Part of a small language model's weights.
Architecture: RMSNorm before each block, no biases in attention or MLP, untied embeddings.
Training: a variant of Adam for these matrices, 107M tokens.
Each number is 200 + 20 x the weight over its row's rms, rounded and kept within 0 to 999. Layers, rows and columns count from 0. The size before them is the row's rms in percent of the matrix's.

# down: layer 16 MLP down (transposed), 320x128, rms 0.0748, rows 102-110, columns 0-127
# gate: layer 16 MLP gate, 320x128, rms 0.0831, rows 103-110, columns 0-127
# up: layer 16 MLP up, 320x128, rms 0.076, rows 103-110, columns 0-127
down102,110,200,192,203,179,230,205,212,229,195,203,234,195,213,182,218,154,194,164,185,194,214,199,217,207,195,158,194,185,168,236,243,184,195,205,186,201,175,227,205,216,195,231,197,188,212,178,220,191,210,232,180,171,249,188,201,176,176,205,196,193,163,211,193,161,191,175,206,233,188,214,197,171,231,184,188,180,190,194,171,202,191,211,182,189,204,222,227,176,212,218,199,205,227,228,193,184,168,202,150,179,193,200,174,163,195,201,230,213,192,153,208,203,191,186,189,197,195,210,204,194,238,208,211,209,207,188,198,215
gate103,101,217,219,242,203,204,175,261,225,208,203,182,217,209,223,223,196,208,207,193,202,202,189,211,210,210,203,202,163,193,213,164,186,154,201,217,199,212,188,189,179,234,214,192,204,223,206,214,186,165,205,190,204,198,177,218,190,208,188,195,218,249,166,192,216,188,245,178,212,187,225,233,212,214,184,203,167,215,184,218,180,239,231,202,197,169,196,197,190,193,197,188,179,169,194,219,191,171,206,183,206,151,195,179,205,225,204,184,201,197,206,220,229,202,204,199,154,200,211,212,199,212,210,224,196,212,245,177,189
up103,097,183,202,219,222,185,203,211,204,192,178,239,194,215,233,190,184,188,189,167,183,181,220,218,212,219,226,222,219,190,194,170,190,174,207,232,201,217,206,212,188,247,216,182,204,195,186,218,163,209,212,215,245,200,194,180,219,226,224,170,180,196,160,186,215,189,205,195,205,198,200,216,174,204,225,203,232,188,185,206,188,213,176,221,210,197,172,190,227,203,184,204,147,158,194,221,196,218,232,154,204,223,208,220,200,213,206,175,188,214,205,195,198,197,203,250,172,198,176,188,206,200,165,209,165,192,196,176,176
down103,096,227,200,208,224,186,143,182,207,205,203,217,213,165,192,218,191,203,218,208,196,200,196,207,201,199,189,185,211,177,186,232,181,206,224,198,214,196,211,201,194,243,196,167,173,191,158,211,136,193,216,226,195,206,199,194,209,196,229,187,193,197,177,186,172,179,180,205,189,216,222,225,164,248,211,192,192,169,227,203,208,204,221,215,216,228,174,202,193,207,182,223,178,180,243,213,210,194,213,151,233,225,188,190,215,182,200,192,165,223,202,188,192,190,187,189,217,207,219,157,210,182,233,203,197,205,185,182,191
gate104,111,219,193,208,201,209,222,200,227,236,231,195,196,188,185,213,167,203,226,225,186,182,186,177,220,203,169,223,193,166,200,196,187,181,156,230,201,216,163,200,220,258,151,201,207,170,221,204,142,179,197,224,213,210,179,177,182,180,208,198,212,187,187,183,208,181,209,216,207,211,212,193,217,239,223,205,201,186,185,241,216,178,190,234,205,207,224,211,216,192,184,203,189,227,192,226,174,217,205,183,219,207,221,221,176,220,211,208,225,182,199,210,213,230,189,197,216,171,187,182,199,201,185,219,221,204,171,211,193
up104,113,161,217,191,187,200,163,173,183,177,212,182,193,198,246,184,144,194,195,176,235,188,128,237,222,195,219,224,213,200,196,209,203,219,168,187,202,210,204,185,229,212,193,187,176,187,206,193,215,202,210,198,215,174,190,185,189,225,215,208,171,205,169,236,221,202,198,187,166,214,194,197,190,190,176,192,176,234,173,199,169,170,186,186,204,180,180,164,202,182,223,208,238,194,194,185,190,205,197,185,201,198,207,202,166,226,198,170,204,212,198,234,229,179,203,192,195,194,228,193,195,205,211,188,190,189,219,199,175
down104,109,207,206,199,209,192,175,201,199,189,185,204,165,178,202,215,169,209,168,228,216,190,156,197,239,208,209,234,192,209,200,170,216,215,200,221,192,196,207,188,243,187,196,184,209,204,205,181,207,201,237,195,183,185,213,179,210,174,183,188,195,232,170,219,208,232,196,204,217,170,236,204,199,188,223,227,190,221,204,177,212,197,204,218,213,185,217,183,204,168,172,231,194,194,171,196,200,224,199,207,272,209,197,191,195,192,176,187,218,200,209,200,203,173,212,182,199,203,203,228,191,206,242,236,201,202,244,169,153
gate105,096,221,187,203,198,201,211,203,247,201,218,221,170,177,174,191,196,220,207,189,187,227,180,162,178,210,200,226,191,241,236,201,177,183,185,180,187,211,189,202,193,211,210,203,224,180,251,200,204,189,218,231,194,210,198,217,181,211,153,189,191,159,210,209,204,183,187,211,186,213,220,245,188,186,220,213,229,195,245,232,200,198,200,223,204,192,203,202,225,177,212,188,208,171,159,197,206,208,169,190,239,196,224,191,192,203,190,208,171,181,203,223,182,222,192,216,202,230,204,206,209,185,205,206,244,229,238,186,220
up105,107,218,170,212,186,206,231,196,207,225,217,214,197,213,159,188,200,193,212,204,210,210,202,235,223,211,195,187,209,218,222,219,197,218,202,232,243,218,203,179,205,236,183,186,199,196,162,190,178,184,190,205,203,220,204,195,212,218,234,200,195,214,194,213,202,163,206,195,165,203,217,178,194,268,173,229,170,196,175,181,255,218,234,204,181,189,186,206,187,176,200,236,237,186,180,189,190,208,215,209,206,210,192,209,185,177,185,205,209,206,204,201,214,181,192,161,218,209,175,162,193,180,215,238,161,194,197,193,201
down105,105,194,189,177,194,219,198,186,228,214,216,216,218,216,229,207,172,179,216,200,187,217,170,220,212,181,193,212,194,171,170,191,208,232,186,221,159,202,211,183,209,200,215,203,179,193,206,213,210,188,210,197,219,203,203,176,183,220,228,171,177,196,224,213,204,197,204,186,198,228,179,189,187,209,220,208,217,224,216,231,205,221,216,165,211,203,204,278,185,178,265,216,204,216,176,226,196,156,176,200,213,250,171,185,197,210,178,177,192,167,203,212,225,187,217,222,216,214,218,191,209,219,203,182,197,209,196,193,195
gate106,110,218,213,207,205,181,222,188,138,219,230,200,179,189,207,225,177,218,175,205,198,213,217,216,188,204,150,198,204,188,213,247,198,221,188,203,155,210,215,197,237,243,190,187,195,182,218,211,212,191,203,230,197,204,210,225,197,192,217,218,216,199,183,190,205,174,251,219,188,213,209,220,220,219,191,222,202,171,180,209,133,155,205,220,227,205,202,210,185,199,219,172,216,188,164,223,189,215,178,196,210,201,184,195,187,180,176,190,198,185,198,218,212,192,186,198,205,182,200,192,219,192,208,205,238,200,201,229,183
up106,107,217,181,227,193,206,197,163,197,232,237,222,211,187,212,212,198,161,220,196,161,234,195,219,174,199,172,224,234,194,226,193,219,217,196,225,192,235,197,197,221,208,202,166,218,202,197,217,183,220,191,221,194,253,185,238,209,193,200,208,187,187,185,169,229,225,163,187,216,201,175,225,183,216,199,178,219,190,172,194,215,173,207,231,181,215,217,191,198,199,222,217,224,188,217,188,182,196,227,218,207,153,202,199,178,204,176,198,225,237,214,227,236,183,204,209,209,203,196,195,189,203,203,217,162,215,192,192,182
down106,098,191,176,239,219,212,182,192,205,214,196,225,207,181,208,206,171,209,186,208,178,194,221,217,228,201,188,210,167,207,234,235,168,191,179,211,168,212,226,215,215,199,182,235,199,189,218,204,199,204,191,214,181,244,175,200,195,183,191,177,209,207,214,159,202,167,207,190,219,186,142,196,206,203,212,228,193,212,187,230,214,217,190,187,195,235,186,212,196,210,168,247,182,161,199,167,221,196,184,221,206,186,197,208,232,207,227,203,202,217,189,201,207,251,226,193,208,205,207,197,191,225,163,182,192,188,199,176,231
gate107,109,200,242,184,229,226,205,193,197,189,196,140,228,209,213,204,213,215,177,204,178,217,207,171,228,193,182,200,236,185,182,198,174,211,201,231,187,220,187,235,231,194,204,247,214,226,183,193,178,175,177,185,193,191,163,209,204,187,227,205,227,198,205,233,212,195,201,166,203,208,201,203,178,203,210,236,186,225,196,184,187,179,207,207,193,203,201,207,205,188,183,220,182,198,209,175,240,203,185,187,208,181,169,147,178,206,203,215,178,199,185,190,197,237,223,205,244,174,236,185,203,202,169,202,180,198,179,201,209
up107,103,189,237,216,222,208,204,194,236,217,203,201,171,199,197,187,199,191,173,221,202,190,190,184,151,183,179,197,188,248,173,193,215,185,196,193,204,213,205,167,186,210,190,227,211,212,209,187,192,171,214,195,190,205,166,213,210,174,202,179,216,210,206,191,206,196,218,235,210,224,211,175,206,213,165,209,223,205,182,187,159,167,208,182,231,186,213,211,222,215,190,236,210,195,186,206,188,164,149,186,213,193,205,188,164,187,186,192,234,206,179,205,187,180,206,189,195,182,232,206,198,189,222,229,198,180,178,271,218
down107,105,191,187,194,202,241,186,219,239,176,184,187,195,201,182,213,228,187,164,214,196,216,199,179,187,225,236,210,213,203,182,191,193,206,202,211,269,154,268,194,227,219,178,173,195,208,203,202,204,161,203,206,214,217,234,199,219,187,182,201,199,169,205,209,193,184,189,196,238,179,151,183,182,198,188,239,198,216,179,230,184,191,234,212,225,195,202,225,191,205,219,213,201,169,205,206,206,230,195,226,217,209,190,204,175,187,198,213,204,187,208,186,195,210,197,181,195,210,186,199,195,198,174,185,214,205,220,235,199
gate108,100,192,224,213,190,209,194,225,220,190,228,207,184,169,205,261,229,200,203,186,207,184,184,175,211,224,196,145,183,207,184,211,205,181,203,222,186,195,201,235,192,222,197,206,222,206,231,210,205,180,230,227,198,163,179,228,206,217,204,197,191,186,182,204,219,206,182,222,202,234,211,185,206,198,184,190,196,210,196,192,174,228,188,195,194,193,198,195,215,214,172,194,208,198,189,210,181,254,207,209,192,164,200,185,179,206,170,143,205,177,232,230,208,188,192,255,219,179,227,212,196,230,164,201,221,197,196,194,188
up108,106,190,204,182,194,229,207,190,213,197,179,164,202,197,209,179,196,221,220,188,213,238,217,191,185,222,166,232,181,209,175,200,208,176,194,191,174,199,197,215,208,176,257,229,212,219,185,187,209,245,175,218,211,200,169,159,181,210,221,197,209,216,206,197,173,200,183,202,186,181,191,183,234,193,197,203,200,203,220,225,199,199,233,181,224,196,194,172,218,198,231,191,232,196,200,191,216,190,184,179,215,231,215,193,233,213,217,218,192,177,199,173,229,212,228,190,212,187,192,164,242,184,249,221,231,167,195,214,212
down108,104,226,238,221,216,202,203,203,188,184,209,206,191,202,199,226,213,219,206,215,172,210,183,177,219,191,205,205,223,203,213,182,204,192,201,193,224,155,195,200,180,204,219,185,174,206,251,177,195,222,232,173,196,169,216,224,191,203,205,218,218,205,213,199,224,248,218,181,213,214,192,212,185,211,188,221,194,227,184,181,205,204,221,205,198,169,201,190,188,249,209,184,200,242,168,206,176,209,226,189,168,183,204,210,151,210,194,225,158,236,171,194,174,212,194,164,225,190,235,205,194,190,229,198,200,213,211,165,199
gate109,084,194,168,197,205,191,189,187,174,204,255,196,200,212,229,179,217,193,206,221,212,226,197,213,190,198,209,174,187,210,181,182,225,215,213,225,184,214,200,193,214,178,193,210,204,207,179,197,188,223,215,187,202,195,236,225,206,226,185,212,199,188,174,190,201,200,215,169,215,179,197,224,202,196,191,191,169,218,183,201,204,234,217,213,188,202,218,207,241,212,195,214,220,167,157,196,140,172,205,174,181,171,244,167,200,225,195,138,186,219,228,217,200,207,172,219,186,226,195,210,225,202,192,224,216,184,212,218,173
up109,085,252,241,190,146,222,189,212,199,191,160,182,201,235,176,201,187,186,211,191,170,171,239,178,219,181,161,200,196,193,195,192,175,172,199,212,235,200,209,201,215,190,186,200,215,194,204,216,204,194,200,175,224,152,188,182,199,185,224,194,190,213,251,196,210,205,209,179,177,227,200,190,201,188,194,197,207,200,201,221,194,233,186,185,204,199,205,174,197,184,174,200,177,200,224,198,207,182,181,216,206,188,200,186,176,203,178,214,192,197,177,167,232,232,223,200,199,182,184,202,191,216,228,233,248,238,208,191,214
down109,088,160,195,233,211,215,201,197,188,205,280,226,197,210,217,178,199,179,185,210,220,190,178,200,206,212,174,199,190,213,203,189,201,221,193,210,189,195,198,202,200,211,202,210,206,199,187,193,187,191,222,191,201,207,243,219,214,155,203,228,194,227,190,188,192,217,192,193,205,167,158,212,155,176,191,205,197,217,180,219,211,206,200,224,225,222,220,211,220,195,214,181,196,185,190,186,149,165,174,173,170,185,213,170,170,217,199,169,188,192,198,211,190,214,160,217,204,191,231,195,206,229,194,210,194,176,240,197,167
gate110,114,182,213,207,158,197,191,206,217,174,213,207,201,201,214,204,210,167,223,242,194,196,183,177,208,228,206,194,182,182,207,217,174,210,204,232,196,169,182,227,185,204,205,254,216,235,211,199,194,216,192,220,191,195,173,209,225,188,173,190,193,199,213,190,210,220,219,197,197,181,216,205,208,203,208,222,203,217,196,220,228,204,243,206,210,201,177,208,224,188,226,215,194,191,200,190,216,198,214,202,237,164,183,209,216,201,175,215,209,202,268,219,184,208,172,214,200,144,211,170,170,201,225,205,198,206,192,264,201
up110,099,203,161,200,153,204,152,183,202,202,241,208,204,197,172,206,211,194,207,189,186,197,214,226,198,212,207,205,242,189,223,180,187,183,217,205,184,179,221,222,209,190,212,157,220,176,199,239,218,204,222,208,190,194,187,175,220,181,187,183,212,206,182,214,220,181,221,187,174,220,175,204,177,248,216,239,211,193,192,166,203,227,238,155,190,195,197,202,215,201,191,186,217,210,162,208,240,167,211,236,204,180,165,223,221,181,205,229,202,220,184,211,204,191,172,191,186,200,188,192,185,208,204,195,183,197,218,201,181
down110,103,166,183,138,199,210,226,194,190,182,220,199,188,216,231,201,190,189,203,196,188,175,226,191,152,171,202,216,184,226,192,206,191,184,191,217,217,206,151,188,199,184,187,196,184,238,198,241,189,179,173,184,207,231,181,220,189,205,202,203,212,181,204,208,207,196,224,214,178,188,190,205,230,198,171,204,214,205,189,223,204,214,205,215,184,200,157,232,196,168,240,218,185,197,224,214,227,197,198,211,207,166,208,184,200,177,189,191,214,177,237,179,213,201,201,234,183,154,186,214,235,229,188,177,222,215,182,204,192